Weights of a small GPT-style language model, trained from scratch on English Wikipedia: 3 heads of 32 (1 for keys and values), no biases in attention or MLP.
Each number is 128 + 24 x the weight over its row's rms, rounded and kept within 0 to 255. Layers, rows and columns count from 0. Numbers have three digits each. The size before them is the row's rms in percent of the matrix's.

# layer 5 MLP down (transposed), 384x96, rms 0.189, rows 221-269, columns 0-95
101:182147129107134117143172110136133138140133132137133143108148123126085124135108115140103131160161103142132100157119123167162100091124131125164130065091176151100135140132147126158152104148121106140127137090089085137159167106115105087105124125108138103114176160153123157110113169157125104134
110:141159111171084123110131098145121167073127167157126139118120114133095147073118112117133115131126114090133144147130125089133140123124092132100174157146130134123123148123143137148127059110109115156125132138131200168128112117174113103143125149156134140147122100143135160150094132157114168114
092:106166115178105142129094171125138098114092165135116116113121112097140086168137115114175095132103095147153113160140131124115085146115154129149124134115137154135152120124121157145153113161091139127145119111105113137136187114139126162110146085108131112149157081110135105082117122083131153099
105:163107133097128129115123118140140104134148183125095151148121128100099136085140136116133117100170180129181160136142095165136108129113130113179139173172119118106109179103171109143149132119158110127149135119109108102115137151137092120140116176134116139115133090144134124124096128154178117151
096:116089136137163155115136148087113123150131113110100163116173095151115157146081101129074136118106143149143136109132111148155099125117123148117103160135115106099094139133149122123136057103145092151143133160157170101085126133136145111133136181164088134125096121142120161119131137124101137099
104:150168129148102107160137126143137157115109139153098118122135185141126141167121069110145105095126188099110114136115155195120115183150099139156132133113104101116122103111125088120115127127134134141109126125128151174117144133115143154103111127141133165142157162127112142123150147106108125192
096:172120112116143174094155128122124103103124106123136128143108110122128140128119124153125138118126082130135108144123121090149110099101141166146182150096101137121140078151111140094142098165142137099126113142106142140127131106144115113180128212125097157142141157099127176111111070128134107123
097:141146124113094177135158166130117104134108139095157087154115124139171145126155125092129134119133133117089089112133158069148109118130127155098108060142160117156142164133153160123163119133118091091124097127125127125166131108110115105141104163105144081129114112139146129093158121118146165130
091:159091128153135124143160143152149096126168134108164122179171101073140125123140108139127165145132115143112169094174134104130140118130121119142127097145116129150165118144138101150161137127129140116127107118152119106100126087107145100090157103135100106092145158095125121184184142166118131126
099:119180093114158119137102096127136156118114115180153139118137091124176153144134120145140109087148126150068167089124102155126117136084115149108176129130120158138157139149156128144135099129132159142151128124129141120155113095103107133114108081122150129111124161130149113071114174103111109134
098:148117145120129134096139135168126093163121162156185125149180148081145121121097110106122154149134113144082109144089115097143115099135119142090143101089161112145143132110149102120125122134078110173143164102112110114162128149106084134112100106138149147180100127149121145126140127145138135156
103:150147144089134104098138130139156124120221109145134079118106171137123145079087128102149092105134157143162119151133111137076146092142127160156123105158102155138141108125147140103122108101099158127107149127128129139148133121107124122125116098127099153113107084128112139099160143165137141143
098:154118105118085180117136114121098137168122121111129118109133147155137123137103135129102119155137127132137104085137118137119129111141141126138127131092136157099117110162134107128140143136135127136114114091112115148199099127122097100135143063114131163091097135160114184116080160157130127202
107:081165161143134088182148132126122093122078151135093138128154139132138125162151109106113136142155141116100145119158083079132150164120135177093139096143132109137113105117095143137102130092100169166122118099168094124095138105125129122113094153132133152136113101084114116122152145140137123141
100:101125144120146140122148151123138144104141130112149079110132139152135121152163127128165110110169129154135088121133123120122146103139104197131117146127148087114117123093122109092132100156112162130116156170097103158139156089111123177103085174097107119145098113114111089170131132109123159163
095:140106133154143132111136089109113123140103103109083129146127131152172153118167098140081198147140139114151191081157131109117136159101115127151099132148126096123152141137083126126129086131138130140175091123113163158121106156121137128146134128144098140138101173124114114126135125131158097089
103:132115128131119154145129143122153116164169105104156142135115126169115098164156114147201143121122133137115089130119157128130135142129160137138066074155154102104131149136114103114137122167134150183134127125137120107104151142131062144134103148144124158160145116111166129141128070148130118113
110:143111128114081114131150141115113118143149154086116130132054143123124119127169150089154151094090145139122137104137161116119129101132117160127097131079120061126115091139140115112105084112130106105114121114153153127126143117113110113205137111140137082151136121149155148123161112154118133107
096:118123176116125152133103130159110128137170138147116134151134098143122108195153092126102109132123177122131105139146162116120101110112139107152134139147104166139120107108147165112142076124131136172102121099162095144176093118130149156149125137198124139141150146131128132091118119154092114093
105:112138142159131174092146136108142112131105153112105138148156147090103113104128153121120123100113150079180159076137121122145154137127131124120103161125088123168133106095140178150128145103133139139194059135097127130114140133160110116127153162083128126141125144127120117140112103121175130128
100:132159125128152139096087073120153163119121160106152126106163165132183154113166111125109077141103114093136118132117114157109123150126135120123095154141177139106168114126184117126150132149143102139106095143102132149110127143113156140163114112125160106105114125129097099127099111182152113139
113:122136129136120125124142118138110086174158133109125153113102103129085181144078084114075158103147174143116129100114136154156143132111138124100114162135123106155137129124113123142108111106063120177119096125142159107152142096122125125164155113135131134097155110130110131155155178144091146126
092:103164117131111105106099100114117109136112133114093107086154151142121123114157117144134149126120132126086128140113097102179125133096131133099130137153136125127101116135145090155109091149074097134108130136089081133146149120106099165114156108106141109073110146119076144162139123168118070105
101:139160114121157148131153143128174147094142113196170106105140107152114131140136130116165108121148150138128143126147114113110135136166130147153120114118192128134102110110113172180129162143164120132101136089095183148095071157131137113130096125123098128117155126138125145143080148140121122139
105:124130173138139101092139200142118107136160114165114113160177152109114134100086122103100090152125123117127150140184160144101151116146127116169164104133139139117094154129164118158162109159110120124109119166156127154093101121126138129095107138128079125145124143126093103135118153138141119114
104:144130221102131108141130135142077148093146113100105152123124106122093135148140138064106098138116134115116148121137090114092131123161097121112114124084112097147133131104156109136130155108123127129121099165170128135152104104141159125128077167118147075138156125139147123134133158127118121145
111:144128167105146121137163159162163139137139147173149076143131117141122143128107158092093136120093109121129139140144126127135094127157086120131101095125142127129147164113130087069126138157119169120156145129130101111114133147164122109106114111105133162121130172158080157140119164182124170139
091:121141188108140122173172102117131120113177069147149150117159145100162138101118144155138125154188136174118115142162099163112125155142117157159110126156162115121102115151173129145106132130146113115114159141105123138127123157100109110130159127121105147142132175116131107113146110099158099128
092:156126134161168135090113107179136120133158109157103116134159164139115164093135116119122119143177155080126171150139126126122106121125135135106099112171134132181164129125161133096122096122148135166121153093103124106160153095091090129118128103167131148133146163132122166110169143109126136122
110:114141126111100132108096147139131113150147145139103141169149117074147135089134102112131127155115129179079125148108136136186116102067145143198137155088115107144127103112133117086153107124110152106129143113164174133132113130173109139120133101124121125106115106114093125124096110106102136137
100:144120106115123116183151070095142111103095101109167160099134100138124118141166134118112124105156103146128113134101147160099127068138133121156092145108154116113102149142146103143137178113166106149120138080118129156091190090115145145151145105111119136111131117104148138137155138154129125110
098:150129153094112076112093103133128133171120162205109129128137134115129155125110143089156142136090117110131148122131123121132113124142152126116143121120117114124210159119135122093136106115108116129117162080157075082175124124135103143137145138126162099132131145100132152127094115136145095142
105:129124146112104122119115095134139183160228145141132124129170125107167149101145121135139122095121153133122154139127151099105142126149163128127086136134105116136146125129145096135144109139120127091140042145111133106131142155087121124153103129119135150128141132117136154104121113101156096081
094:116113126132077133131123166087141140185128123141166073114080112127139136112146148113116135165117104140125058106093169147128116113125145098103139138118169140138154163128154136125133136107200116124136140126118136128155153145120137159121119166105147083109115123141171143120096135146141150106
108:122131141152109164109118120100147109140144152118107119130144126131137153084108139105107121096133160118130064172118122143132097118094124112147139095121131113049130145133175167124140088119132112100142161096134160177136142162138135136153080121105100163128144118115096153148109171100143119132
110:163146131131145110101115174110149082120120124154119136116103104119187122135143134133141112134117159147150122138090139157142133137124066121074131081127164125135175146128167130127129123129185136135138106148114121162137143096145133149130095163154130122118095163135116148113087140105184141163
098:142133132134118156140115113135142120134191114075110124145104099093132154096154150134113139107128108157159160165135158094116107153100140140171091143099145082181108126128104128089115100115154143141116074121106154123138107085105125145128139147135136123143153115100098180104118129097148131105
096:120138111158107132178116138127142142137163150156140142136143123112097130127130133092115116127126146104143100133118125098108110119140109126152127158141091118136111139152129132132139096122104072119133187152149157111130145156056130136134103139122145169152074128083091129124069084132104178103
092:177131107167094123147123087121132087114154132101139135101103124139108156151163098128171139095155113136108117129108158115110129145111141131128126113161142184097127137071122160136131115138135171151120099107127189119121115081142107120157104124152119097118148124126151135087118101105108078102
096:091173103125160085113124143164139113143109123145146094122127145121147148108160142107146130099108134153099077146126110109138142130153086164114163138126109139108149121108100143143135170154159128149158106095183096131110156154091107137127135108062120090153132131131147079145135098111123146119
098:111119124109123090115143089105115136102118128158088139137130119116125149118109104100145179124104164131152074085145150090107108131191177120118152118145098052103112127156128173132136128109133135107136084116154132153134121157162140079119129118098125131119140116130160142128129110141100111122
105:114125096114108118123131114116137093128079122118131122096115115087116133208143130120106091120150116142117127143127188132157125105129120132112135099118146122144099162156106130061145204125163084106107135109108159153101116117138095116146125147139149147124091156127099114137105113112126104127
097:112115141144098147124120160083109144153117131112138151088117119146129141123158157147132126087123148138146092136127123146134115088057163094124156104123116134072165140159081136112125132108121159072139105164149142124131129062120110090145122095120117112090111119141146138107135143150105134153
103:134096196084123091100138130116064109091116168169151127126138102137087133145116127143137171087090113117097130118147119112154144104116142142155157165122113108132117139124112159113136132122115131123116092133130185141184121124113105128130099098170131108139110168128153105127103122103131145128
092:140137131141146148096137084149139124099117179168129139151099115152156106103153114148179152123144123117135108143109150132082103120107089108164154175137109129149140132150097131148142132115101119145125174107083077099127146127092111150126119095124109128141120135118077105135136154124124095190
101:145105083110147155138120130123125122143111130124107132106144115122042134145165138115105133124114093187135162118108094120123161105143131145103147113092107124095115161130105164121106093135138125151150123123126127104090089129090099126155130158126084131150105089129076126120121170132144136170
107:119131192154136113079112165151181123119154133120104128123120118093127167143124110130113117149139164130168139107168165144125114109160122143140156165132131103117129115124093128132144125105115115146132110111133083156141067181100128096057137132141106130121137088167122110140131150128139116142
099:144074125112128147137122093160123126128181099163170106125149112172112128127151130102124131105068141120126099149154086096106152119154102117129135156107137136135156110099190140121106092136127155112137176150112140138157160112173151110133127119132138143170099148132115145088153136127150155140
090:127137186140158087143143127096106126138140088135126152119102147140138094154132118122131137161141129130172142090143162114167125127169112158132097085135143131111143094116123088124096155106137086135126140115140074107112089163134164091145146117130127174140156093169132135138164094125106136104
# layer 5 MLP gate, 384x96, rms 0.203, rows 222-269, columns 0-95
111:097130117145143143180148102118144132139157102140111129115130124095135100151115053094150108213147115125144122123123091126157163154173150117129133169092145119123115125123100137112140153143131146120154142117113168139093088134131131135094085136102159101120130133160124148156129147125107152156
095:095129117163106144135127157079155131142131147099136127107091118124125101093106073141105120131190097141087152099140125141132135108122125109146155154146187152125151146164127147126108168151084159073126102160124142125138134142112139113142162112101097128119125114099105096107143149104115093124
094:154154146107141112168153121141123150152084143166132102112139167149114102104105126120117132112123136140205124137100154097139105122152124173097159146127125135148173090171164150097119102137180109106104104125125141136122124144151130130081138146125116179140137123117168117085110096133135122121
090:141093156151143123133150134134158121149115123171098104128125157130149128121127106158137119077167152092142197129160107119095116089128082107151168121099137129169148095099162115107132154152141111112113116130149128137100141141144118155107133122123151109193148148087133136117126130152153172106
096:094122103090152134099121152111122095113143145104146170185141117142106145134184131105097096183101138122132124107123106151142110108128153128118145142116142116149134132167131160139150170102167101124186134127141099133110097078104115109134097143132101125102120131136159116160149149117157116079
097:167117146123113134088133118098094147113142078157128122156146101161140130131120106176143130146126115101088129095134086172159139145144138131124090161104150138091111138137145121138140135161070111106084124134130151111164117104128144145127179164086147091127136130159160126124116154134108152164
097:124138136173138104129124147154136100161120154123130132154135114148157095137130170103143170158117140112076117128150134130161148100140056166131098159117103147106133146139157171139126144110133132129147138107139053124121103116147139093096095169115118128158143131070132119149120140149128151144
092:128153123113113118117175119102148127137099121150132143120151130144151079128144166112133186129166109146122070144183118124131134134136164146138126110165117119085113178134134134129126156100097126106091106107111137157125163149086135105177138142155122143091116136141143103125183101147118104099
100:122107151098107127135106150142137138158180093113172132094115136094114129134099126108128149152151130123134087163127156125141102100166152144122074085139108082139115098112075114111121101112117151077080138115140110100096164171133141139108126143127098117125112121148161090125138116125109104108
108:109115122148071162134129123141112092123100107128136097181148154083150128109124093090178133136095116123143103108150129134110135067104133120096136119098127129140141130129144138165131148107115159116083148116090103118115134110150110132134108125119117131142146129133123155090114147132198174181
112:136135171134153157152128125175124170176093116127125125133148115096138138134141121156099179127129094154150128101187108089157108127113144148159154164137149101139110166144119117133115097118156184157129118121111136175137169134133122117134136091108121101168151109135119131098100102158138107113
099:136134160085115095167111152147079102143118148152140098130149199147108121118104163145109114079145123114175143126145106100147126072152127144099131107124084136174149157127083165133158115095127121128113114147136127096126132133137093137132152142142127149152129165108127099093137124146134121104
105:127173139102140124125124109153102110077100160091115149097137116115132126142134110122089166136162114112141158102131127153116119125165148107148131146123154115133122140097119121137124105065140145105136108144168140169093173126082146156135092142127125109163064152147080088120123122101132107135
098:131128113101111145166128097129105176144108114139156112128128131167159151101118170072123164123115117092139093111147167141076129103159105136155123150128162129115138096146177126153144162127152133134119147118120096114108111107155091153117165110079167100128144095099102114120125115132108144099
090:099183136138117127148186127077119125158148126132147158128098159117131113077115136131118097139162119147095176131160141057151148129141119118093116115123100147131114100149116153104109107136102109134096129114104116176111140141122098170132144127092140134140142118116104098131080092100137141136
100:141101170111106109149104136128110114092125155144167092124124127154130151115143146168108116093124121096149136137149114129110116147104079171115141194108099140147144124075148155135117127101179111070109130120102115150134109119099149125107118130145145116111147143131101120140112085193141103133
100:070088158119118190149141102179107146129186148103128128129157101096079149124145124140100122140151135115139150096136124167118138147139150112140129135144161127114106100143144148135136121117114108132132110134180134110120167117089138131147145157157144128148103120136110156101141146143108197161
096:060129110140129156121137097107143144119167110110112114147158138107166134123136137101133151115159102180145123153121103158123136089117140128113144125122108134117149114165116076134143153138161185095182125117147107113095158106135134081139126118118153127178131099102130129154087099109136133159
107:143133118132139061101127100059105133132140159117105110154134127124112112110114159110172112118121137095139153102139104123122102139138123129106121179120131101127116155110099120141170130107161123131121119117128150144149174112194102133084151071117119092149150171099141133139129116121143086123
097:118120097134132164098130156116118091125128157167103120117118146176140121129164131087129133151167127117124149108121131126205125145122150121098097117079131177143113148096110126147143138093133101125095122106093120112153129079139110134099145136111167106136101114114131100088178163132151152115
106:128156127145154116107123131102145131130124143149139138138159136137142142129153136143116096125139147129127140143141102111175119117125086124139117152060092145137141153137114133147106172114136142097099142109101139163084076124136093113079185124136158139138069112178117158135100126092097085129
097:121120113084122114107105115136112161138087119109148143142146098149113129119130138126118103179114192144118149162166146133073146148135126119165150141091156130108173161099145142116142123148129148113137119115157129123120149095105131127156118139119099208128128114104149123134088095153181137145
092:126116116120082110086150124161120108132151128111098140128135176140080153151124101131095142111119098119156117130127123096133157124132138134125133145108101117114154142122147086083164117143143129116108159088132146144113126126085140089127116131144083133103101108179141062105192108138113169129
102:123128128120151139123162126133123129066154148091144171156066112142172109113145094128131155133149135145110115119112124161128140153144177106114082109108152088142177112123127171150112124135098177169092123130118152131146110106117103141112107144086140130140101135130127079139115108150146099137
091:144075137103101117125158121151127085091127134076093173150128131097105152112120141148103140097149093135110149088122105114131148125122109066120158148156143137138112121150117125065156116147124130127146116127085155135143125123164140127108148137116135077147129104119119064150141146152163134120
115:146159199126126091149085124114120119105124111130130162153149128176085122096106134101118169171152170126177132176091117116104122118126148160139115157128107131107122145096143146117120145161133128117106160131150156130104118130138136126107125124150148163115158158099126162119118153091160123082
085:144143138099096154166123137119132132142071123182109143146119115129112128129138164114090155129125137117148131158086107131134093146143149130157096122107108126118137131093138130192112118153106109092114176100124093120103092120130140127162110118169161131121137118134198102140127155090161158140
096:112095154125140104135142051125148174102121088144113131134131118138108130118146164135114166120135135148119116096139159136119147150099070133167145107143147132126070127113068150123110116114131136170167109141148113096094108129154143154137144146136117105175153090130109131141092108145141118099
107:123130171133181127201131114153090138081122106129158135124125128135166128120113142152099144149150115115094087093151157136117115155146114122117146148064150106140099134100125160126136087097110124124123133109108165162144115172083093136154110152148126124134095161147125110117110113127115112136
100:126123179135105157117107115130120108157121125130149166148128076132114129145127122124102183125120095102125104146133121163088143150111109093148131112140112161064126120111122145103102104096126140133144144148162151144148121102142129142148130139124113111096114144123063075194095141130098101122
099:130100152132126157132128162127158133135130107133130158152165145166130112112088150136122176150148132089091123125138116103101122084109145142092127107164108125096102173151092127140166079139163122150178127085123099142147098124150108115123136141087128130096142119140120101163089109171130147152
110:101145097129161109107178126121074143128154129109132094112118188145141101126094138131122128160099099124126183132095125158141127110132139103137101152126155085142094136146157089178143123145135127097134145136126173140126138128132132141134116115131071110143094147137177137144165101159117119089
088:142167146115111093156124107120130152145109131136104107125132106116115144096155079153103159128126135129128123149175097185132156123098122127130106144163161155107127148107127126127128132127146156128136111119107161095113136151108125132139139099146167133050123126063161143124083087171147146149
118:080115141111139106112117132113101150114133130162102142169111132131155118160159147150098118114069097146112156168094104111147104126133163132097124164124143096156149104147154119140179167085118132117116124130087184115138118140147111152157127158110142135158120120162136086122128110138115178144
110:143122178138127131195086091098126100171124151140119113092148079112085140121161085144119126131143131143177142119137093152137085116138138151121136155127109140115174142137132148131104119135132145145142122134114146128121173119160146147123122170088109119148149108167077115105136109089105129125
106:131187151126091143094172149120135116139146126104134137143095133122152110094108120123132149117109093167139152133139142116146127153119169096162103137124108146106154101178169120128114154158161145112170161130100138098149132182141115098114125103111124148147200121142134161156124160103123131127
109:063146142115130122168148140146118126172127157137144164093095123159118114114130173086140137142105142109154129121131078096136135141116142140136133142167131097102130124164132131114115118133106102176130145126114113122137141179132117096137124181116134146104087132170083135120119140088132132193
095:163124119126130101160117100120099132125179152100122149111099111135107095141091115107134093135098117091118126156155130135157115113139125150164120125125133161176134182120085157087163155134103079128066123108107152120118121130117128153138122089111172137103096161144148131156118119165133140148
091:134141080144119201124141104101188118154126113091119131149108138153083118094132125128144120101139110143114147107170175130157114112093136157149100135139138141161147165112117134123122103148125111111113168122131142169135129109125094093099145110157134096153125100142122138088139139156137172174
084:139141119151120114147114135131094139140138142120187143101120107130116140116113122141100115159129109121138151100177123127126135142135146121164148164145159134154158142107139128144193131106166148128149179146130131117128141036077130165142147134122145135159160112142064109119105134104145117128
110:127130167092122094143133115190133116133150134118148159156098132115074146121129135126101148140180169113131172101123153127135140159117129166123190129109108165145168144125088116139155084102144138128120093151169113125144137127118143105163121144136155152145108108133137120139129118091080102103
094:064116084104119135116101108148120097125145133110116150138127131126115160118112093146142119145109166113111167168138102147126177149145137107101104143126179107151135130111145099093081117130149097120149137116098127155166136139088186153133129140109079102147139140117097172123096125139130151111
096:103098131129101099148144070131143160127139136078138115152108122117125134092067143136108156138109141135126129132126119103113175128144119173141092127093127120131165131129147106129144121142059155114146119125106113140140114091132061128171110132171170104083156125134144099103127125134120141125
085:105127110141093154088139127141127138151131150130138144123121121117126092110165127153130136089121116082147143102116192120177077125193123121130145166119112129134162108156146148125119160121148105102136145167139111102117182153089099141126116157143128096133139117139113129137172114094153083148
085:118104155126137211122114084102133089144145095122106114127174140132115145145116138118089105159137113086129124128164130132132134138124148141130105104103123122081106128120086142134177111141155185138153105138105104131117161155151163126163134124112143137154150094167129127147165172122110130139
106:114166136119142104117106141085141161138120138140139138163101118154134142131075128118160166165148098119108146149099155102103090158186119111161127150098115122129098107091115110153104113146176129116161114105127140123132121152130083148111145135111136148127153157137136139170087168127160103172
109:112089128103085133132115108146165117139097125099115128116085111155118146133163144164105122090123120125120143148150095153076138126106095193125130176175120105159132101165166116136131108140157119147167153190140128121106171122147147105141150137129102147144111159124123148153147137120122143139
092:131142129138146126140180149087115134106130087148182143139150138085090135108149151143086135124111149100128114143089124109117067114106145135129148083139134157123118138138113081124103147115103079135053153143110115121140117174128137115120120121117139083123090130108125110131104143109098098121
# layer 5 MLP up, 384x96, rms 0.2, rows 222-269, columns 0-95
111:136090148128091141146161108087159158127136114089097158134142094123097147084113122122192118144088140116140150135118142108139113117134117118127104093135171129158134128134097122128116123116130131092164112124130168152150156168176149120101172135103142162099115132108146160162082096139129149148
087:167161072164125103159114126091172096139121097113109105106123138134135137104109094082141122106114086115102169105120137148150111074121128137139133167149116161120164136142114114171138165121128107137110124080121133124148120136099128120120113153134096113097108117134150148156113084103151111080
102:106090122172149112126107091102102141133095109163148147154125160148162118155141122118087104149135136126140122139121185124141134090131111139128132182130130149134149115108120176128093154086182121148104097099136139133085117147131125096135113129122085182087146130128175112114111146123114123107
091:130134138070119126107119108145099141120129117133150130131108117156142134168109139115110079131144119103125128158122146163132098147065137109100117160126148142137111125117141139109118172127150095119096123115116136151149059138169122175125182175159118132096134115155103129114142107084078133149
107:126145130072177067099084138142127100129118156144142114135156110170101138119131139092131121183127108143163139120143148121105143134099174150087186148128123105126168120118175121111153141126139118118085144139119115141138093111118114089125147168146115086124143144145163144142149120118139141139
095:135125126109118164137115122101150129151136155165109115137114159152099101148128129128136142113140182171130162105117142137127112138150158149085110122114118144096074139105136095151098160119144116130141141097119132141114071056102120187123156117155106133160098146124130149108130161101095113097
091:113111140114140118139163056128122113086161110161130132103094148119120128123111097141106126094149113148148149123096130126097179136103164113115134105176173095118127124131151107121120132103109146142097104174124175119137157155126115119157138116131162149110069098136112166126145079132146123122
091:119133108112141110135158136132185102129127138106122138101167079134159116126102135111131132150102101111155203090133154107129098130146135161171147141159133122138114157153121136147114139100137115091150130111117099155116168145138116142172151091122101142137085156117135149177074139131106108146
096:142101173079128139143110136158128090102141151079100142168165120131118143084148136102133116176107160121159121104092128143113137104123143115127156098144132140113094123079155142106112150128104104156130118126140122150108123131175142131164103145180136145152081151095123151144125116134144172156
099:119121113101169140146135145143146127139093126091145137098113119129125126135122136178147113131107136136107169110148157098102168105132139195102105121100179123099111134120157128072179118150127114145156150131134129112060141109126108125142129145135107118129126101110122165133091107165085119088
101:149086114119129104147161086119142153098106121103135123113111097139109112150171148134092120084137122168171137164129145157145184089114149178128146086134136132134126159122145139096084153146109116114077120149153123122168170148131145114130116124123103141129154145108164122147144121137112170155
099:136162138159129100149155169089132133126137120098157075114095149141157116075158135115108118143145115152109120106101091101151127112116121129169111149158112149114082105142065158104139072114099148145128143168172154096130135104130143098156128121143126143107126130123116104147155122147131094130
110:139117184107174172128130126115114136165158123127123132113121185154122188100090180101102087123111118104157121188116127121112154160143125171091153134100151143151094114118119164100114129113165098136150122115121101146104135153144119117117142146150130112115163144144112139123122127121120094138
089:132147112107096158133087108125106125191080103077159138114173135152151123130142124126128117159115109170105140084126172109103134119154112119161088162118137146137149121130167165107138117139116166118159113149136150117111111121150113137114135101129184146152136116138105070139147122111123157105
095:112114167098152079140150138134121163090178089141107142149117091137124093132121062144133146116088145128144145135151124156152111145121096147172151156129142132142136127135156159103120147111130107155086137119166120103126102096132113144105115084102166129088138129111109131072116148156125149127
097:137121142136110087116125136084084144137137132139164139095173161154151136148139151129155148135128096125157153150139134113170124163086115116095128168140146093086118108135150117096114100127127098088131107111118142136183115111125077137125105144141135119147098162158092066131111105120107112145
108:130132134153130123109147127163135157068111089140123118097127148152123135148144136119093173113149118148078125129105071130151125146141088139135083165144139162158096089114111132109128155138136152133116088116122131062132136076153164152143137108156125157139118083123105132106141134146150156131
092:099126139136122113162137119122119105087135093172163146094117168100137158124125124117098130194139164116101140131141132127114156090098116164105144100127109146117169126143090154091148121180117115184116123160159096125146085123135114127129152134129133123085150088111121131160112109111101119147
109:123145120102133138158102121100154178178098114172122140130086117128110103137114142123128130131128114127125142123109133191179110126105173120116114176058099106132097100124137101134152126145137161158133098104113126150142156124130164139164169088108121112121140137135104123128163110125108163157
099:114101132097087099149106142134098111112108103142121120118113153114154119148086081161166112153139122142146147092127134137147160099105132104147155080078157143148124133196087150130150154128143102154141107107130147117131139119151075144082122122147105165132132143133147150136132166089137133106
110:146140117114181123144144123117151140124118118137156172152119117124101089139126105135135117149092141124158095127043167138146117103096111136136136144172091122174116131090154089115089163081127106094102115139132151110100131109124147111151114136091178150134147122126148113129114149097142136144
094:106057112119130099139117120162109135138105121107150148157069120109122133165098083156137116114092154073108123131144152132099148130100120121163123160172106098089144115070121142136122132149151153133109146134156129110119156141149080137121120172143138144160149136150166120118105113120111139133
100:069129112099083129131132102112123077148148147100142094111132130110168115088153148115118157131116163077111150122151150144112118114168124112092129111175116107144104143129107149132130106116104156106142158154169081084145130138149152100100146130151154113126145140099148108125133158088101112144
111:154159143161144089130141124160088133108099115168149112112150111134141131126123048126130123140119155128107129096083105156171118139159119107128099150129129131132157144098144128127110140187123122135113126122158192108115111131135120146134133125100136105145121176131093145173091109167091127108
095:143138184129148141113136113155117120122173114128084153130140118132146097113084090119160127126107126117115117087161102155070150161122154113145140177118138146107117134141095175145136138166124136150124125173158133136112094116173104182129135126158149149136125080130095121126088121138118132152
111:115145117084151122127116180118114133143138132141148142104150142136155121137119162148108122149140099103089137138109095085127147132134128106092119118108087161159119169127150117166164121150164110158116152166167135139118072074090125134103133115100171113159164141097131089124092117115141130114
089:137131154163123135117147153114093181155125128158172110124094125137128156127105140139113157137128133108121166143098118119126177079126124106122131132123120128131147106098128122127176126152201105145137099063123107154124124122156098180113100106109124139126137096136124128143116133065134082141
093:118112124114124095079164131120102138154153116105147085110114118125105130128131184131129123082184130166168094079132098120126195127102132169153124094143095160125130122154113126143118165154145143101115144127129141098115108138158135101130140131109130083124103115096110125139132140156157111166
114:131117110158112132093119162111153132164145183111132102151138133126106128137128061078131124141112151109128155134171133172171115150158124109129135131102136101116118107136138095128141113169086098119138129151154149148109097083141151142117081144132163116116076136110144157148114120080116103125
102:124108114097100124160107128088138100127131114132122148137093121124143112123085122176123151185112120101185116158132146097113125149137130148122109137194155160137148098158122139104162154144119120159122147097128137072175148145139139124131105149157131101107118148153062125122141099104130143124
102:147139172135089140116156128126101102127113102156144119117144095127165132114151135155127105157109142133067127098159101096089161121136123123147148102111110143114124138102135129158084132149156114092144174137158094080124114108112141147092124163115107103074125116127128124203117133144124138116
106:129106102107166099107127153114117145142139118142130120156097148119121145082088105140146135136104126148160156085139102176112152151118128080102100160122128080146136117128131105130145095166108113124150140150129175139141148121107122111177116090119082095145113169088179153123112119131164132116
094:170106131098137149190144099152135129112135145135133108134125177136139093101138105122121141158123171126133114103093148098122132133148101129161166172081103111112118114084160137128121086143096116132132132170170125112127088078143101090175117109125105140149145129113111142139103159115137143144
115:145123110123150136149129124134124133134158098145123101113185147121102117102141121118141136135085124141178150122123093146139098111132124148122121146108075158148125150083168106131172147152134101167129164140130099162147128128133124096151154112133157106129100136155162191089107153099067127112
114:091160132118127161142159174127168119128150121143162095124136112127127116064156137135088085159100132115125160136133112134163141123124103109115154117134147155094122113143133152102138147159140148111111152109125102136134154176159180137149112130133093127104134083159079104134134092097102090116
114:141108140118157120204071128105120139146127124164121113156153150129103119136104112138153140162158116119149144152154184130147143105157120157127137110086149092145128188107104138135106113107052144117105117112127126141129129105118128138176086124143146095129134091109100124122114123147107131127
107:095135112129153108150095119123152080114085119120128088120132151160144121119138112134116142125115132142175089123110126094117140105124142143101077122169140154077108131145121176179104155115113127104160123076105151149151151130130105119198127153100138129093116113119150123141083155125129124119
094:065163130103123125094160143135126157167158154112120157121131123132130077086143141097135135146111120139153125124124113103143105069140133153126115114179101136091088127096140121151133095144128169135155152147079114168082151122117147141101150123143141155134135144140179140133147096129120148150
095:099152139125161102113107096113120166141124133162109100124145130102153141125145114141123109121159177107126119126077168175088130131125146126118122118156131155105150138097140150123090124155154130166143126158155136142133106098146166155170105160148134164148090162161130118097119137074088092119
099:107161134132142129146108169129118129094168146123178121080127115123095148174106129113087117163132101125121129109140116113119106173133172150141146130160098162160126142118105084157114098142132100154136147088096135132131144074115092170138160142102120120169122175121123112148122110109153120121
107:075139130139075141148127129116130152133151112184137146099072135141128147108132195095101134142130169129177154115134088127110124162119170120122141124128101134121120143129100109149180111076126135131133136136125098137146150136118182193135149113096148120140145117111142125150138120114147128128
101:138120131164165141140143146089103160112136128106172129129141116135174151129123134122111161112168149098102113086133140127115129100093102107161115149116140141125067065130151130101115127121164141098131119087132081096095131120097122114122124073153123107156151123145105141086122176137137121123
093:085164131099128088141140129117128112122118155120096082152153152118157117114102170146146158139130150171176158122162127106123152112144136153177131123143129084162126115129131099133150100155088122128119101120128153121142117137142114139134128177133154100162152094124130122126141067167160126179
093:131158148153099146119116124122132118183148135124118145130085107109112130117153127118127151094133118104158119117143129126181081100160118111145141141128148123152130132128146123057109140113166129072164136124139173092106140163132076110123124158141118147108150086173102136139171114154153140146
093:110159129109128111155098111162117110120132068121152105175122135150122170118115116148111158156142110140120138152106150105098118165108134112125125153166130113104087141132128171135181103145149134153139162185098125090152150128109129105119138162154095113160137111116118118128164195120142127113
108:112119094139097132152139130112098145107093084137176130137167135150138136158119172157124154134140102122112112122114153089137180134110051101094066125082142123134126129108140136129142115104114129171142137133178093106142109107104122117128124109099137140153092113141097134097108117112107116126
091:134098116122147140147117130182104116163151111146068137109172163129123128134144109097130098176109130105116099145098075092140117122095131125133121139134138094126083155141141154105102160095142145110135088125135151106152116122108120138131138107114138111108123119148139166071072153149091145146
097:164135095139151138110094104111125156132082163114120150120129113149185114123142127123112132161109116137130097133154120090142153160090105105125149159117114108173141099137119093119153150117156144112139139152111171123122134163082097128138113089148168113134097118136172073181115137117136126160